config.toml
n_layer = 22
head_dim = 128
vocab_size = 512
activation = "swiglu"
norm = "rmsnorm"
rope_fraction = 1.0
init_std_qkv = 0.0421
init_std_down = 0.0
lr = 0.00209
Each number is 200 + 20 x the weight over its row's rms, rounded and kept within 0 to 999. Layers, rows and columns count from 0. The size before them is the row's rms in percent of the matrix's.

# layer 15 MLP up, 704x256, rms 0.0908, rows 180-198, columns 0-127
107,192,159,191,248,204,225,198,220,172,210,195,179,155,210,197,205,237,219,197,209,193,177,209,216,176,228,205,206,217,181,177,205,210,203,198,217,236,209,219,197,202,204,215,186,193,165,236,197,196,178,175,188,226,196,214,200,205,184,197,196,186,201,199,205,170,212,198,195,220,195,235,195,176,179,222,168,159,203,207,194,169,181,216,209,225,178,195,195,205,217,214,188,213,200,210,208,204,188,175,190,198,220,225,168,234,204,200,223,171,205,212,188,180,217,250,221,210,221,225,183,180,208,189,166,185,219,227,204
099,158,214,210,216,202,169,223,233,147,230,194,211,211,190,205,200,182,184,188,179,189,226,201,200,187,241,221,204,219,206,182,178,199,184,207,193,218,208,244,164,207,160,190,172,249,178,214,199,200,169,196,181,184,229,204,238,186,198,180,182,194,208,223,188,231,200,203,184,209,196,210,187,181,185,181,247,217,234,185,190,215,232,201,192,203,185,187,211,212,195,202,202,213,161,213,208,208,195,175,189,192,193,217,198,196,192,210,219,188,223,178,186,240,161,181,221,185,234,202,205,201,177,161,240,193,181,163,198
101,227,188,202,165,212,197,185,209,192,198,181,220,173,234,190,203,204,202,190,233,187,191,181,208,187,205,162,153,203,232,185,222,192,172,199,196,215,201,219,191,195,199,190,215,188,161,227,199,195,204,174,166,202,229,190,237,188,205,172,222,181,195,213,223,200,178,236,171,200,226,221,218,147,227,203,225,208,199,218,207,170,211,202,207,214,224,198,198,192,200,217,229,171,189,163,192,173,188,193,197,179,180,222,197,189,206,207,184,202,223,193,199,191,194,173,173,225,194,223,156,186,219,232,189,215,205,171,182
106,200,198,219,188,212,221,180,230,189,221,238,178,168,218,207,191,208,223,175,203,226,216,190,205,207,234,187,190,202,173,208,219,209,193,224,220,189,218,189,155,227,214,211,197,211,207,181,211,211,178,169,200,220,241,186,207,189,190,209,178,221,183,202,218,196,215,210,180,209,209,195,184,196,242,180,209,209,199,221,207,212,224,202,195,167,206,220,202,206,218,184,226,209,217,204,177,215,207,210,231,212,247,202,237,175,187,206,195,210,194,202,157,148,197,194,209,226,176,175,206,211,214,228,184,204,203,236,179
096,193,200,189,182,192,179,190,184,193,190,190,185,219,189,168,213,194,179,211,182,214,204,230,194,182,192,185,197,192,194,186,187,200,220,206,200,178,177,207,180,209,168,163,204,183,179,212,199,176,240,229,210,201,210,201,198,164,221,162,182,181,207,174,216,214,170,198,202,205,212,222,222,177,193,186,192,221,211,177,229,192,194,195,227,201,220,158,194,187,218,194,197,215,156,200,185,171,197,210,238,245,182,191,178,182,153,216,226,195,201,184,181,183,203,225,229,202,200,194,189,175,189,221,198,171,218,177,157
105,206,205,217,255,178,194,196,191,155,245,201,202,199,196,200,173,172,203,193,203,215,184,175,200,196,212,216,185,159,198,189,233,197,223,199,213,206,200,199,190,198,253,194,216,230,209,202,195,217,205,176,221,177,230,180,198,186,180,198,192,204,204,185,208,207,232,223,157,159,227,196,167,208,192,205,217,224,190,199,197,180,201,242,171,214,160,196,170,188,189,176,213,211,196,201,196,220,200,184,206,189,182,142,214,233,216,196,164,227,190,186,199,171,194,163,191,175,169,194,198,211,200,163,197,154,177,222,212
110,168,205,178,201,198,185,196,244,208,231,221,166,247,192,207,195,217,216,169,178,190,217,208,201,226,177,209,233,232,176,241,181,189,218,233,217,191,185,206,209,201,205,181,195,196,209,202,203,163,195,202,166,204,174,189,224,202,203,196,223,187,198,222,192,231,173,199,212,205,191,166,213,172,170,238,202,210,193,193,203,218,195,206,211,235,209,175,199,215,192,191,224,200,204,163,194,180,212,179,185,197,215,200,226,229,207,247,203,211,217,211,227,220,174,216,173,160,190,194,190,173,193,177,214,199,204,174,247
094,188,187,206,198,208,199,228,184,191,208,194,208,180,201,169,209,174,187,190,194,200,181,198,197,218,216,214,199,175,184,203,200,196,198,165,211,211,172,263,182,211,212,210,189,213,173,193,156,154,219,162,228,199,215,230,216,221,187,222,201,199,196,189,204,232,223,210,225,188,183,186,236,194,203,226,171,228,181,199,232,164,211,204,204,203,190,161,190,165,196,191,188,163,157,176,196,193,173,172,219,228,200,213,234,217,190,210,214,185,215,185,225,170,227,206,204,190,194,213,223,218,238,216,199,205,211,173,217
094,172,217,224,204,195,176,235,219,197,221,205,241,197,192,193,213,208,197,222,173,214,200,210,186,200,196,206,183,197,182,206,205,190,207,155,173,208,227,225,210,187,217,179,193,207,180,214,165,186,189,217,188,212,198,191,184,216,178,224,201,187,184,208,196,176,225,221,237,212,205,188,210,199,178,191,164,177,213,158,227,213,183,219,193,194,208,200,222,155,193,208,191,152,218,216,224,168,177,214,196,195,186,159,198,196,192,200,221,171,211,189,213,227,172,222,242,184,180,201,207,230,182,142,185,192,211,189,217
099,189,230,181,220,190,216,190,185,202,198,188,200,221,197,219,191,173,195,202,209,180,195,216,187,219,210,157,195,154,205,195,226,190,167,194,208,188,227,167,183,186,196,208,194,190,192,208,176,209,247,195,193,171,191,183,199,213,187,193,166,220,223,199,201,194,198,190,206,168,200,213,220,220,209,222,179,202,175,194,226,169,185,221,184,190,197,190,197,227,179,214,200,173,199,208,176,203,249,245,212,193,224,216,160,204,184,193,181,197,192,179,209,214,208,162,184,182,164,216,199,196,187,219,204,158,219,164,197
106,159,186,214,246,185,207,204,194,189,211,156,190,173,188,190,189,197,190,192,198,185,200,198,200,217,229,202,199,199,154,191,169,203,224,246,195,195,204,173,225,172,189,209,220,178,185,168,206,196,208,165,190,201,192,184,188,219,220,171,219,187,187,191,165,210,201,176,184,235,155,200,201,195,202,182,194,191,232,210,164,164,208,201,224,201,206,178,198,201,205,206,210,172,198,217,234,200,188,215,200,176,189,176,182,211,220,194,185,220,167,234,210,231,214,188,186,207,192,218,212,217,168,246,190,188,217,221,197
107,198,220,169,204,213,195,215,175,185,172,194,174,197,190,228,223,176,219,243,231,216,177,205,215,210,201,182,219,225,224,213,202,214,211,201,183,225,181,208,202,177,179,210,179,222,186,207,181,212,219,178,224,175,203,190,202,203,204,218,221,180,196,161,202,214,190,212,175,224,189,195,151,263,203,218,188,204,183,200,159,191,246,211,181,199,198,204,180,192,167,218,205,180,207,174,160,199,181,163,216,210,197,217,197,195,209,222,197,163,229,207,213,193,202,166,232,191,247,182,190,199,176,174,223,182,213,187,156
108,161,215,172,199,203,170,211,196,204,178,196,196,207,196,193,184,196,208,187,165,205,159,167,207,206,200,222,188,212,230,212,193,170,235,204,203,217,208,186,189,181,230,180,194,193,198,214,191,183,219,218,190,192,186,218,198,218,218,174,169,217,209,197,227,216,204,199,226,216,223,198,202,221,177,216,199,205,186,170,212,160,221,207,208,184,178,210,258,213,215,208,214,201,210,191,180,190,199,254,192,192,237,238,221,157,207,188,194,140,222,167,191,197,235,235,216,211,187,196,186,197,187,218,184,200,196,164,173
098,205,201,174,196,202,181,218,221,181,178,227,174,176,183,189,209,148,184,170,176,204,203,178,191,205,216,196,186,177,247,169,222,170,226,197,184,190,187,214,173,190,209,192,202,207,228,197,174,172,223,170,176,207,208,194,234,229,244,209,215,173,189,213,158,209,151,221,229,182,221,211,163,186,186,202,175,208,210,190,187,213,254,174,210,203,210,185,189,212,229,204,187,191,184,199,191,206,181,207,213,189,192,224,197,239,178,230,204,185,183,234,206,212,215,214,213,173,188,189,172,213,204,220,238,195,200,192,215
098,219,192,209,214,198,209,213,222,205,223,194,188,193,207,198,190,206,196,182,178,193,183,199,209,209,196,208,218,218,211,196,203,191,213,195,190,190,181,196,193,221,209,225,213,174,232,188,180,173,166,184,176,245,173,192,226,171,181,197,175,186,204,205,204,208,213,215,203,212,150,196,185,182,201,211,248,149,201,203,198,242,172,210,191,189,181,163,173,203,224,190,193,212,177,209,201,209,211,242,195,206,201,181,205,200,212,209,207,206,187,178,180,205,215,215,187,193,149,233,171,168,206,230,189,167,176,182,178
099,206,189,203,221,217,181,226,196,179,220,158,233,210,183,198,199,190,214,205,225,240,198,219,206,200,229,202,210,166,194,223,196,188,232,208,192,190,178,231,177,190,177,166,217,199,196,196,218,172,223,216,185,216,213,217,194,231,141,179,186,187,237,186,210,225,199,246,201,239,209,178,166,212,186,209,209,173,174,195,192,193,178,177,155,222,181,212,197,157,195,182,170,187,185,228,170,175,177,158,212,193,230,188,208,181,204,208,197,215,183,188,236,171,175,207,224,220,217,172,191,203,166,215,148,176,208,204,215
107,201,227,193,154,242,199,213,211,189,190,230,212,191,233,212,204,195,209,206,212,188,205,203,196,202,181,220,173,201,216,218,219,170,200,215,198,215,185,192,182,215,212,200,168,223,206,199,235,195,218,214,177,167,170,213,249,228,208,200,207,195,186,154,195,181,221,194,194,183,196,180,195,196,214,165,224,218,212,245,162,229,224,227,209,166,201,199,211,204,191,227,191,170,206,215,198,207,218,194,201,180,203,202,183,207,192,215,190,222,209,194,199,179,192,147,158,205,218,234,216,205,201,181,220,184,208,129,137
095,192,226,178,233,233,193,155,224,192,177,191,201,211,209,183,223,201,174,201,211,189,215,173,208,182,193,212,230,189,204,178,246,181,205,190,187,205,192,186,180,193,213,193,226,202,188,233,194,190,203,224,212,195,191,185,181,227,239,202,227,177,190,169,204,180,179,217,241,225,215,201,164,180,192,217,194,225,171,238,183,185,244,211,218,158,193,215,158,189,187,217,232,203,239,201,206,210,158,240,197,207,225,206,197,214,179,206,167,239,179,225,215,203,223,187,185,186,208,200,196,169,179,173,195,203,167,181,196
095,192,193,207,216,202,197,218,223,206,222,157,228,219,154,210,227,227,212,215,222,193,178,229,188,189,186,205,198,201,194,219,203,191,225,200,213,183,177,208,191,196,205,184,208,205,226,181,211,191,198,171,231,212,216,215,197,230,168,215,201,213,196,214,183,181,203,198,201,224,207,222,152,208,209,209,224,176,253,188,193,242,194,189,201,249,196,216,199,205,188,207,183,176,211,163,234,187,220,176,205,218,205,233,199,206,210,202,196,214,189,198,190,194,179,206,230,233,177,192,183,191,228,193,214,171,174,179,163
# layer 15 MLP down (transposed), 704x256, rms 0.0873, rows 180-197, columns 0-127
098,208,229,212,220,210,174,186,197,202,212,192,217,184,196,202,198,183,218,195,185,183,180,169,314,178,208,226,219,185,203,195,217,213,215,181,237,185,177,230,221,207,230,183,197,194,214,219,190,191,217,221,181,203,189,212,187,252,216,159,200,214,173,204,208,200,177,182,205,235,191,179,211,221,190,209,208,208,190,216,198,215,231,214,209,207,200,210,197,211,190,211,239,197,214,181,185,230,186,163,208,183,245,155,172,204,192,184,186,176,170,178,209,167,200,206,196,207,206,191,184,206,225,209,213,212,189,224,202
101,214,242,197,195,193,196,197,200,166,200,201,145,151,152,198,175,234,205,205,173,216,196,217,205,201,162,185,211,235,224,178,206,205,198,208,185,203,178,190,212,211,211,183,226,176,203,204,211,201,209,240,172,221,165,202,172,200,205,182,225,164,243,174,202,181,230,191,207,189,190,182,200,198,211,224,214,217,216,212,201,224,161,197,201,188,209,216,196,189,185,217,228,218,221,209,194,226,161,210,186,193,178,180,206,190,211,211,216,207,184,189,196,188,227,203,167,201,185,191,172,224,221,214,201,198,200,181,215
102,191,173,236,208,211,205,208,196,201,203,183,226,211,202,163,199,180,223,178,194,212,196,165,181,195,190,160,224,209,223,219,241,192,193,170,230,195,182,183,184,195,207,207,197,165,224,235,172,177,187,213,208,201,174,185,169,178,196,183,210,206,190,216,189,231,205,216,214,215,218,209,175,196,212,191,187,210,173,195,221,225,187,197,199,214,206,198,195,206,204,183,200,208,237,226,232,184,195,229,173,160,231,230,201,184,186,181,228,219,204,167,185,224,206,213,185,181,174,181,193,210,164,248,218,199,204,190,224
105,181,226,213,215,199,186,177,183,230,160,192,203,219,185,213,233,212,207,226,191,207,196,207,246,211,189,157,206,192,213,212,232,212,197,206,224,229,202,178,207,205,208,202,154,210,222,217,223,192,197,171,170,162,205,220,180,181,177,215,222,243,230,206,184,260,212,188,208,225,178,165,223,219,189,190,176,169,216,214,198,203,201,239,217,194,206,239,214,179,204,137,186,234,185,221,210,200,179,192,184,181,209,157,196,218,239,217,211,205,177,237,215,201,216,194,188,195,161,217,207,199,217,172,210,212,221,208,214
099,205,195,254,182,178,181,184,236,172,183,162,198,234,225,200,154,196,216,182,179,169,201,219,200,184,194,172,186,180,193,183,238,189,260,202,185,202,214,198,176,204,196,177,209,205,188,216,194,190,173,197,236,162,226,208,229,180,205,203,209,225,215,168,192,236,187,194,187,198,232,233,213,208,194,196,155,202,199,158,179,208,224,211,208,181,169,203,206,239,197,234,191,178,176,198,222,172,167,186,186,143,221,191,212,164,182,216,217,213,217,180,189,181,226,190,233,199,215,203,209,211,164,153,158,152,201,228,216
106,168,221,197,206,206,192,214,198,163,202,195,208,206,188,193,183,182,188,187,214,198,182,186,215,174,186,205,211,168,223,226,228,155,158,209,182,196,204,195,176,224,179,173,208,193,194,183,221,215,191,180,222,174,195,209,189,200,213,187,204,191,164,174,216,242,190,186,200,170,235,205,190,203,223,172,173,189,208,192,184,198,189,218,188,215,230,173,163,209,211,223,200,222,215,210,182,207,198,200,200,175,188,179,199,168,185,173,191,203,186,195,224,174,156,192,169,165,193,206,200,227,180,188,204,186,224,203,199
106,189,197,174,218,224,189,222,176,239,177,202,244,192,207,196,204,204,227,228,193,222,157,206,212,224,188,191,169,198,203,193,199,170,231,173,212,218,175,229,174,179,201,210,211,216,215,205,200,172,203,242,191,197,215,208,223,219,149,155,190,235,185,233,197,218,215,201,178,211,202,226,196,201,196,210,182,204,222,185,206,173,200,195,180,193,185,208,195,202,190,206,228,210,211,204,213,166,179,184,224,151,217,244,193,191,204,197,190,188,205,229,217,191,201,212,197,201,193,189,200,211,195,215,188,251,202,183,153
095,195,211,186,232,202,238,190,206,156,196,174,183,187,160,231,241,199,182,208,188,211,222,203,271,192,184,185,198,196,216,220,211,223,175,209,183,245,196,156,209,223,175,211,199,187,205,184,206,180,173,217,192,199,199,192,216,174,187,201,210,195,167,201,177,224,207,191,212,198,191,208,213,193,203,161,177,179,193,183,140,198,197,205,211,202,205,177,144,195,169,245,207,222,192,193,183,211,221,201,210,211,203,211,184,179,197,202,177,173,177,190,147,211,187,180,184,202,182,192,241,188,186,186,170,206,206,178,178
097,205,175,170,173,172,213,206,197,184,176,205,210,186,196,197,209,191,233,189,183,247,177,174,176,211,227,204,216,210,167,206,231,169,225,229,218,197,203,157,211,179,200,215,196,190,183,208,172,207,205,229,199,154,193,209,178,170,226,204,196,191,216,215,184,183,194,160,167,197,203,180,194,202,185,199,205,217,207,214,175,179,196,208,225,202,191,206,240,206,201,214,238,198,233,205,228,200,186,228,178,198,217,172,227,192,173,212,196,196,170,219,169,185,187,217,226,213,220,197,170,224,209,208,253,212,227,215,220
099,223,213,162,184,231,208,183,180,196,200,194,218,170,200,198,190,218,236,212,158,180,187,222,182,188,213,217,206,203,183,223,183,197,181,176,214,163,228,235,187,212,182,182,222,205,213,219,205,220,207,221,217,218,228,199,185,230,210,166,219,224,203,201,167,221,201,183,200,193,182,183,197,176,209,180,219,202,174,189,191,170,228,172,199,161,222,189,225,229,191,245,203,189,193,179,193,212,187,249,180,204,206,191,208,194,192,220,195,200,191,185,191,218,190,200,235,187,192,196,192,168,228,227,208,190,193,205,214
104,178,229,201,228,222,210,268,209,198,181,209,208,196,170,180,183,183,173,202,192,204,231,203,163,204,217,186,216,165,221,212,188,248,209,205,181,182,194,178,200,174,204,205,173,209,176,219,202,202,236,203,185,213,188,215,179,211,209,218,203,183,231,178,191,189,215,202,234,186,206,213,172,164,183,211,212,218,185,216,186,185,204,185,183,179,223,199,165,211,200,203,233,206,207,143,206,194,193,216,194,239,222,206,153,180,180,218,230,212,192,163,196,177,187,185,197,193,218,195,184,204,178,203,216,183,189,232,228
110,156,218,158,189,208,199,192,157,158,212,186,169,200,195,217,222,190,210,205,219,184,200,214,275,215,197,184,205,195,170,219,193,237,206,214,187,171,193,225,228,176,236,190,181,202,201,162,173,199,201,174,189,198,184,212,204,156,185,168,168,171,192,225,160,208,197,179,217,206,190,186,226,226,200,192,216,208,211,187,193,184,217,201,202,219,191,206,165,190,196,201,233,173,217,187,172,217,207,202,229,186,190,166,173,206,185,229,162,197,156,196,211,211,166,228,208,188,202,176,212,205,201,219,218,163,201,207,219
107,202,208,186,208,207,168,203,217,212,222,160,227,209,173,206,153,200,218,205,210,193,154,195,202,231,209,205,205,201,187,199,205,200,237,210,153,214,228,195,195,196,177,208,209,182,176,208,229,210,181,213,204,192,194,214,241,169,167,199,210,203,221,229,211,207,212,198,216,202,212,193,154,235,235,188,219,203,186,215,165,221,217,183,215,240,182,204,214,196,189,165,174,195,183,205,198,200,157,190,212,202,180,199,192,231,191,226,212,192,194,183,169,193,224,190,225,179,198,183,185,221,230,205,180,198,239,242,187
102,154,202,218,208,227,177,193,203,195,187,195,158,182,224,194,210,186,223,169,216,188,214,165,193,208,206,204,199,187,181,186,236,178,181,174,221,189,192,189,199,208,203,203,192,197,221,211,195,186,208,213,209,215,176,193,222,182,188,221,199,187,189,154,186,190,198,209,225,193,218,212,194,215,210,192,164,229,196,181,194,226,169,161,166,198,204,204,207,216,201,220,229,200,185,166,203,239,210,179,187,198,209,217,197,178,201,182,215,222,251,192,216,225,194,201,179,217,175,195,214,203,223,208,184,192,201,206,213
100,185,228,196,185,209,247,220,207,208,193,189,195,170,245,221,220,157,194,210,209,235,227,213,176,187,157,209,178,185,228,188,147,185,209,193,223,219,186,187,203,180,203,180,199,194,191,182,214,211,204,213,193,201,222,203,192,250,198,186,206,201,215,166,203,199,190,174,217,189,166,222,228,198,216,198,235,209,207,213,206,204,207,218,194,206,178,179,195,222,197,221,210,223,218,184,175,206,222,211,223,166,219,182,220,195,214,199,194,180,238,194,216,195,207,180,184,178,203,193,223,199,200,209,195,168,222,203,209
098,227,213,209,191,244,214,206,191,211,206,190,202,184,211,188,217,172,214,190,248,226,165,206,248,221,221,217,197,191,182,208,207,193,203,218,194,189,184,226,206,220,173,189,189,253,201,222,153,202,213,196,208,205,205,230,217,207,193,213,200,255,194,183,212,190,190,225,239,183,213,218,186,217,228,195,218,165,231,209,181,229,154,218,190,225,211,174,192,223,189,195,236,227,194,244,193,188,202,222,227,163,189,195,214,202,184,207,224,201,227,203,180,214,214,193,181,167,198,200,189,206,212,199,179,231,174,184,186
108,217,202,188,205,202,208,205,173,208,209,180,188,180,186,165,211,217,242,244,202,200,204,213,255,193,233,197,162,195,176,202,208,143,210,183,185,211,185,222,202,204,202,219,176,162,177,205,217,198,200,149,170,173,180,171,202,202,188,225,178,172,179,250,240,200,230,185,196,220,209,232,246,212,212,210,196,215,190,159,208,206,200,199,189,163,211,178,198,189,227,206,203,200,213,175,222,183,153,204,195,163,174,218,211,197,189,191,186,214,170,218,209,184,214,181,205,212,171,213,219,198,229,203,209,231,213,182,176
097,232,170,153,240,241,183,180,217,188,230,200,203,215,207,203,164,191,242,186,191,161,195,224,232,198,232,207,225,231,192,208,209,201,188,224,225,199,161,239,181,206,253,210,197,214,201,218,224,223,194,180,171,195,195,177,219,182,171,205,215,225,182,181,200,210,211,237,193,205,179,184,245,208,210,203,206,236,203,183,197,242,215,198,184,195,206,199,229,196,222,224,230,177,193,213,219,203,223,232,201,202,178,260,193,221,214,195,228,160,223,207,217,187,204,164,191,218,198,216,185,246,194,176,216,200,176,200,244
# layer 15 MLP gate, 704x256, rms 0.0874, rows 181-198, columns 0-127
106,169,177,196,205,194,207,202,175,201,211,161,189,206,217,216,185,163,209,198,176,208,223,230,210,153,221,227,222,209,185,166,188,182,175,209,211,201,209,185,178,209,199,176,223,188,208,198,189,168,233,153,196,188,206,224,194,178,209,197,183,198,183,186,196,170,195,205,235,221,195,210,198,194,208,200,211,183,244,185,203,219,172,220,225,210,200,193,208,221,197,218,207,228,198,205,210,217,217,190,214,205,225,215,205,191,227,196,231,193,186,190,209,187,212,207,201,235,196,236,194,221,206,157,207,216,170,208,213
104,199,201,218,216,186,183,185,187,180,239,219,203,187,217,194,192,234,214,209,215,187,220,141,213,213,256,243,210,168,208,189,174,209,178,195,204,187,228,208,179,170,209,206,209,237,203,186,188,207,179,236,209,197,210,187,178,223,209,217,231,174,192,204,191,210,216,187,216,214,193,197,179,159,172,188,202,201,193,228,178,205,214,214,168,208,194,172,183,209,202,204,221,191,232,200,172,197,177,206,219,195,201,201,201,227,213,185,181,233,230,209,217,242,190,194,178,216,208,163,230,199,172,207,201,193,216,216,184
106,210,249,188,215,205,185,176,199,206,205,203,194,179,200,203,214,183,186,216,211,209,204,214,198,229,225,221,229,198,189,196,233,199,183,224,167,158,197,190,242,188,181,169,200,197,209,200,196,218,219,190,173,184,201,226,193,206,240,190,215,185,215,234,190,189,189,197,182,172,212,170,178,200,200,198,169,199,174,170,162,204,225,228,164,203,195,236,194,236,171,222,193,166,229,198,197,213,190,241,180,202,174,194,177,234,172,215,143,236,211,177,207,183,205,199,233,200,206,202,222,191,192,172,198,163,210,189,206
097,220,187,208,178,218,207,207,243,206,193,184,172,189,202,175,206,177,182,195,164,211,193,193,215,184,191,203,222,214,182,208,223,227,169,173,210,204,194,211,170,211,216,221,226,229,208,218,167,201,187,207,218,179,210,203,228,211,183,218,222,185,182,194,191,220,229,178,187,200,206,168,198,194,168,180,249,239,185,204,203,203,211,190,193,210,159,219,203,218,187,200,139,205,221,198,187,160,231,203,168,212,218,192,225,198,190,162,242,208,169,235,198,200,225,177,180,218,217,173,196,208,185,216,181,175,220,192,220
102,216,227,178,220,207,195,200,209,185,215,156,207,187,196,196,171,198,222,196,206,227,162,204,222,211,200,183,205,185,185,137,195,174,198,205,193,173,200,212,197,193,174,193,188,181,198,178,199,213,189,185,197,189,192,183,174,195,238,201,178,192,189,189,185,208,217,189,180,170,211,196,209,219,156,180,219,202,169,198,217,218,203,200,204,215,212,246,196,187,210,186,195,188,205,210,234,241,220,232,197,153,182,187,172,194,153,226,190,220,182,210,191,193,243,234,186,224,210,218,215,208,196,189,161,219,229,228,198
106,190,196,177,189,195,234,193,164,162,216,198,202,170,197,191,206,193,195,152,192,204,199,214,200,215,229,227,229,226,189,206,196,207,201,208,226,183,213,198,229,197,200,232,221,222,244,205,219,221,205,243,189,196,235,198,226,185,197,201,186,206,238,180,202,201,180,199,230,238,211,159,182,189,194,194,235,170,231,189,149,246,225,191,179,194,208,202,210,228,202,194,196,247,220,191,176,202,206,191,217,244,180,191,199,206,206,209,197,205,158,233,176,196,182,171,171,197,204,205,198,178,165,225,207,185,213,234,219
092,199,185,183,179,226,186,192,220,215,203,211,191,227,223,226,200,210,201,249,208,159,192,195,200,223,205,241,217,177,202,167,202,179,204,174,156,182,174,203,240,153,242,203,227,223,221,192,226,211,207,204,214,212,195,229,204,218,199,199,179,186,205,191,198,197,207,182,187,192,201,198,255,209,200,190,195,201,193,219,189,182,232,221,201,186,209,223,212,276,200,172,201,196,238,196,229,213,192,215,210,227,231,238,165,234,200,188,188,191,207,174,205,195,209,191,204,210,200,194,205,206,202,179,205,177,191,193,225
095,184,200,164,201,216,192,203,199,187,196,227,198,221,180,191,201,193,201,213,228,210,143,206,195,163,189,214,234,212,176,182,206,182,207,219,203,164,214,204,182,183,206,211,191,207,202,199,199,185,213,244,210,191,163,216,161,195,212,188,181,171,175,183,201,196,162,192,185,195,189,218,220,187,173,198,182,174,199,202,207,197,186,208,183,197,216,197,203,220,214,160,233,157,226,193,222,196,223,233,218,188,199,214,188,247,206,187,180,182,183,219,160,180,201,193,190,168,223,203,222,207,176,158,179,207,198,213,182
095,167,203,204,230,166,231,237,219,206,223,219,213,200,190,210,183,222,212,218,159,210,230,219,197,173,195,214,206,207,229,190,189,175,231,220,171,204,208,168,199,219,226,214,180,167,210,214,212,220,193,215,195,212,213,239,188,174,190,212,209,207,207,190,216,187,212,200,178,250,195,173,186,179,179,217,219,197,192,222,184,197,160,205,162,203,208,174,165,210,204,214,195,195,187,214,184,188,171,205,201,212,197,169,195,218,217,251,199,212,204,186,207,173,201,213,200,204,210,196,173,206,226,196,180,178,201,184,216
104,198,191,225,211,222,222,207,198,195,199,185,220,163,211,219,198,213,182,194,200,235,204,217,232,214,210,225,204,191,184,208,182,175,188,193,181,200,238,204,188,216,191,191,195,198,164,209,216,205,215,237,227,195,205,192,212,184,202,193,190,177,177,162,190,204,189,170,196,185,160,149,198,221,212,229,219,177,212,206,204,204,203,200,202,201,191,216,209,202,171,223,227,206,241,203,228,209,243,200,214,173,164,223,195,204,166,205,193,189,186,222,208,205,210,192,190,200,166,186,218,161,224,224,167,193,206,187,207
107,181,191,213,202,217,198,205,186,204,244,198,216,220,185,217,199,226,205,217,194,206,247,195,199,188,203,236,220,188,207,190,197,183,214,170,211,151,196,162,212,189,209,178,172,215,198,176,170,218,221,211,194,220,208,186,199,176,188,157,214,193,161,214,163,174,198,176,231,257,171,174,167,185,206,248,201,154,206,190,179,191,202,243,219,200,206,214,211,257,203,210,186,191,225,205,211,248,173,184,207,195,223,196,186,204,180,214,162,183,211,224,150,198,201,198,199,197,189,204,206,206,207,170,241,191,176,203,189
110,191,182,218,206,166,205,197,185,185,161,233,191,217,199,226,225,211,249,183,189,189,165,207,219,219,196,190,203,222,175,210,227,187,186,188,222,161,209,181,169,226,190,216,221,152,215,158,202,228,205,217,190,207,233,225,201,218,188,192,197,153,202,229,160,196,194,184,190,186,207,175,220,205,161,178,179,202,168,181,169,199,197,216,204,190,190,232,187,206,172,174,194,187,228,202,227,213,199,207,207,185,225,216,172,201,206,137,202,204,193,187,170,166,180,181,177,220,210,161,191,245,219,198,196,204,206,219,174
102,201,217,190,240,243,183,203,243,198,226,216,183,232,204,186,201,175,223,202,207,188,233,191,223,200,231,212,215,187,202,193,198,194,199,190,203,176,173,225,203,178,221,232,189,193,203,188,165,214,203,206,203,217,219,192,175,169,174,171,189,192,216,202,197,189,194,194,198,193,203,189,199,187,196,226,202,196,233,166,194,219,230,212,179,219,201,182,191,206,174,175,179,217,182,213,187,229,231,194,198,218,202,173,180,182,186,189,223,218,187,176,208,193,198,211,212,213,210,174,223,200,226,190,182,193,199,204,220
101,216,206,214,236,222,189,214,159,168,175,172,183,194,188,204,210,193,216,204,207,187,198,215,211,253,192,200,222,196,200,218,209,172,201,190,210,198,179,218,166,183,193,181,210,212,222,214,188,180,196,187,219,195,224,202,187,197,190,204,170,233,200,198,175,209,186,193,216,168,233,157,190,179,177,194,250,190,202,169,178,236,195,189,170,203,169,210,208,224,182,201,133,209,207,210,193,185,218,208,196,224,220,178,171,187,179,199,188,184,185,208,183,175,232,196,206,221,205,222,193,214,179,153,211,215,208,204,227
099,181,220,208,228,220,208,203,197,188,194,211,222,217,208,199,234,176,223,204,208,201,253,219,203,206,233,220,190,201,201,199,212,179,128,172,229,178,216,189,218,168,213,177,179,224,225,170,202,192,235,187,214,199,226,213,213,193,198,189,199,185,197,179,192,161,169,212,187,203,193,193,212,188,207,230,224,187,179,235,225,227,202,193,239,211,218,213,206,239,194,179,164,234,216,210,198,200,198,216,219,217,208,171,211,185,167,211,214,193,201,194,176,212,180,222,179,205,185,189,186,206,201,192,169,207,190,199,215
111,234,206,202,189,230,179,206,170,185,178,184,201,186,197,171,203,230,230,174,220,186,207,185,201,184,222,226,184,191,156,179,181,141,195,203,181,195,231,229,183,186,215,176,210,169,142,204,192,201,198,201,176,154,224,184,205,197,214,229,214,204,207,189,189,207,211,170,211,213,213,204,227,197,236,178,187,212,232,190,181,188,233,219,213,168,175,193,223,196,192,181,173,209,199,225,192,195,191,155,199,186,202,231,209,192,189,166,184,229,204,180,199,233,227,198,202,207,186,207,224,216,194,170,177,233,210,159,208
092,197,190,153,214,174,211,201,179,202,226,195,212,192,213,182,199,181,199,190,212,184,213,224,209,200,197,191,225,269,170,194,188,186,207,162,177,225,214,199,211,186,212,229,201,213,235,178,212,236,177,202,225,191,226,204,204,191,201,172,213,187,178,199,187,195,211,220,198,207,176,199,194,180,220,180,218,205,237,209,205,220,166,207,178,245,191,210,191,198,194,235,214,220,233,249,204,221,215,186,184,195,181,223,219,198,213,203,195,214,225,181,219,171,139,161,206,199,208,249,189,182,202,215,184,218,200,214,242
093,169,166,172,195,237,191,215,207,195,231,230,220,202,233,221,218,173,190,210,206,218,219,205,190,190,233,214,201,234,200,213,204,196,202,181,223,162,195,207,146,194,197,178,194,224,203,228,228,169,195,207,203,224,193,189,201,200,201,199,193,196,197,194,212,199,200,208,189,167,153,198,244,161,193,208,204,223,186,208,162,173,197,215,231,195,192,198,181,181,203,192,222,205,184,189,219,208,191,219,207,217,202,226,210,208,166,207,175,225,160,177,198,203,185,198,188,226,181,230,171,233,197,177,190,176,183,191,237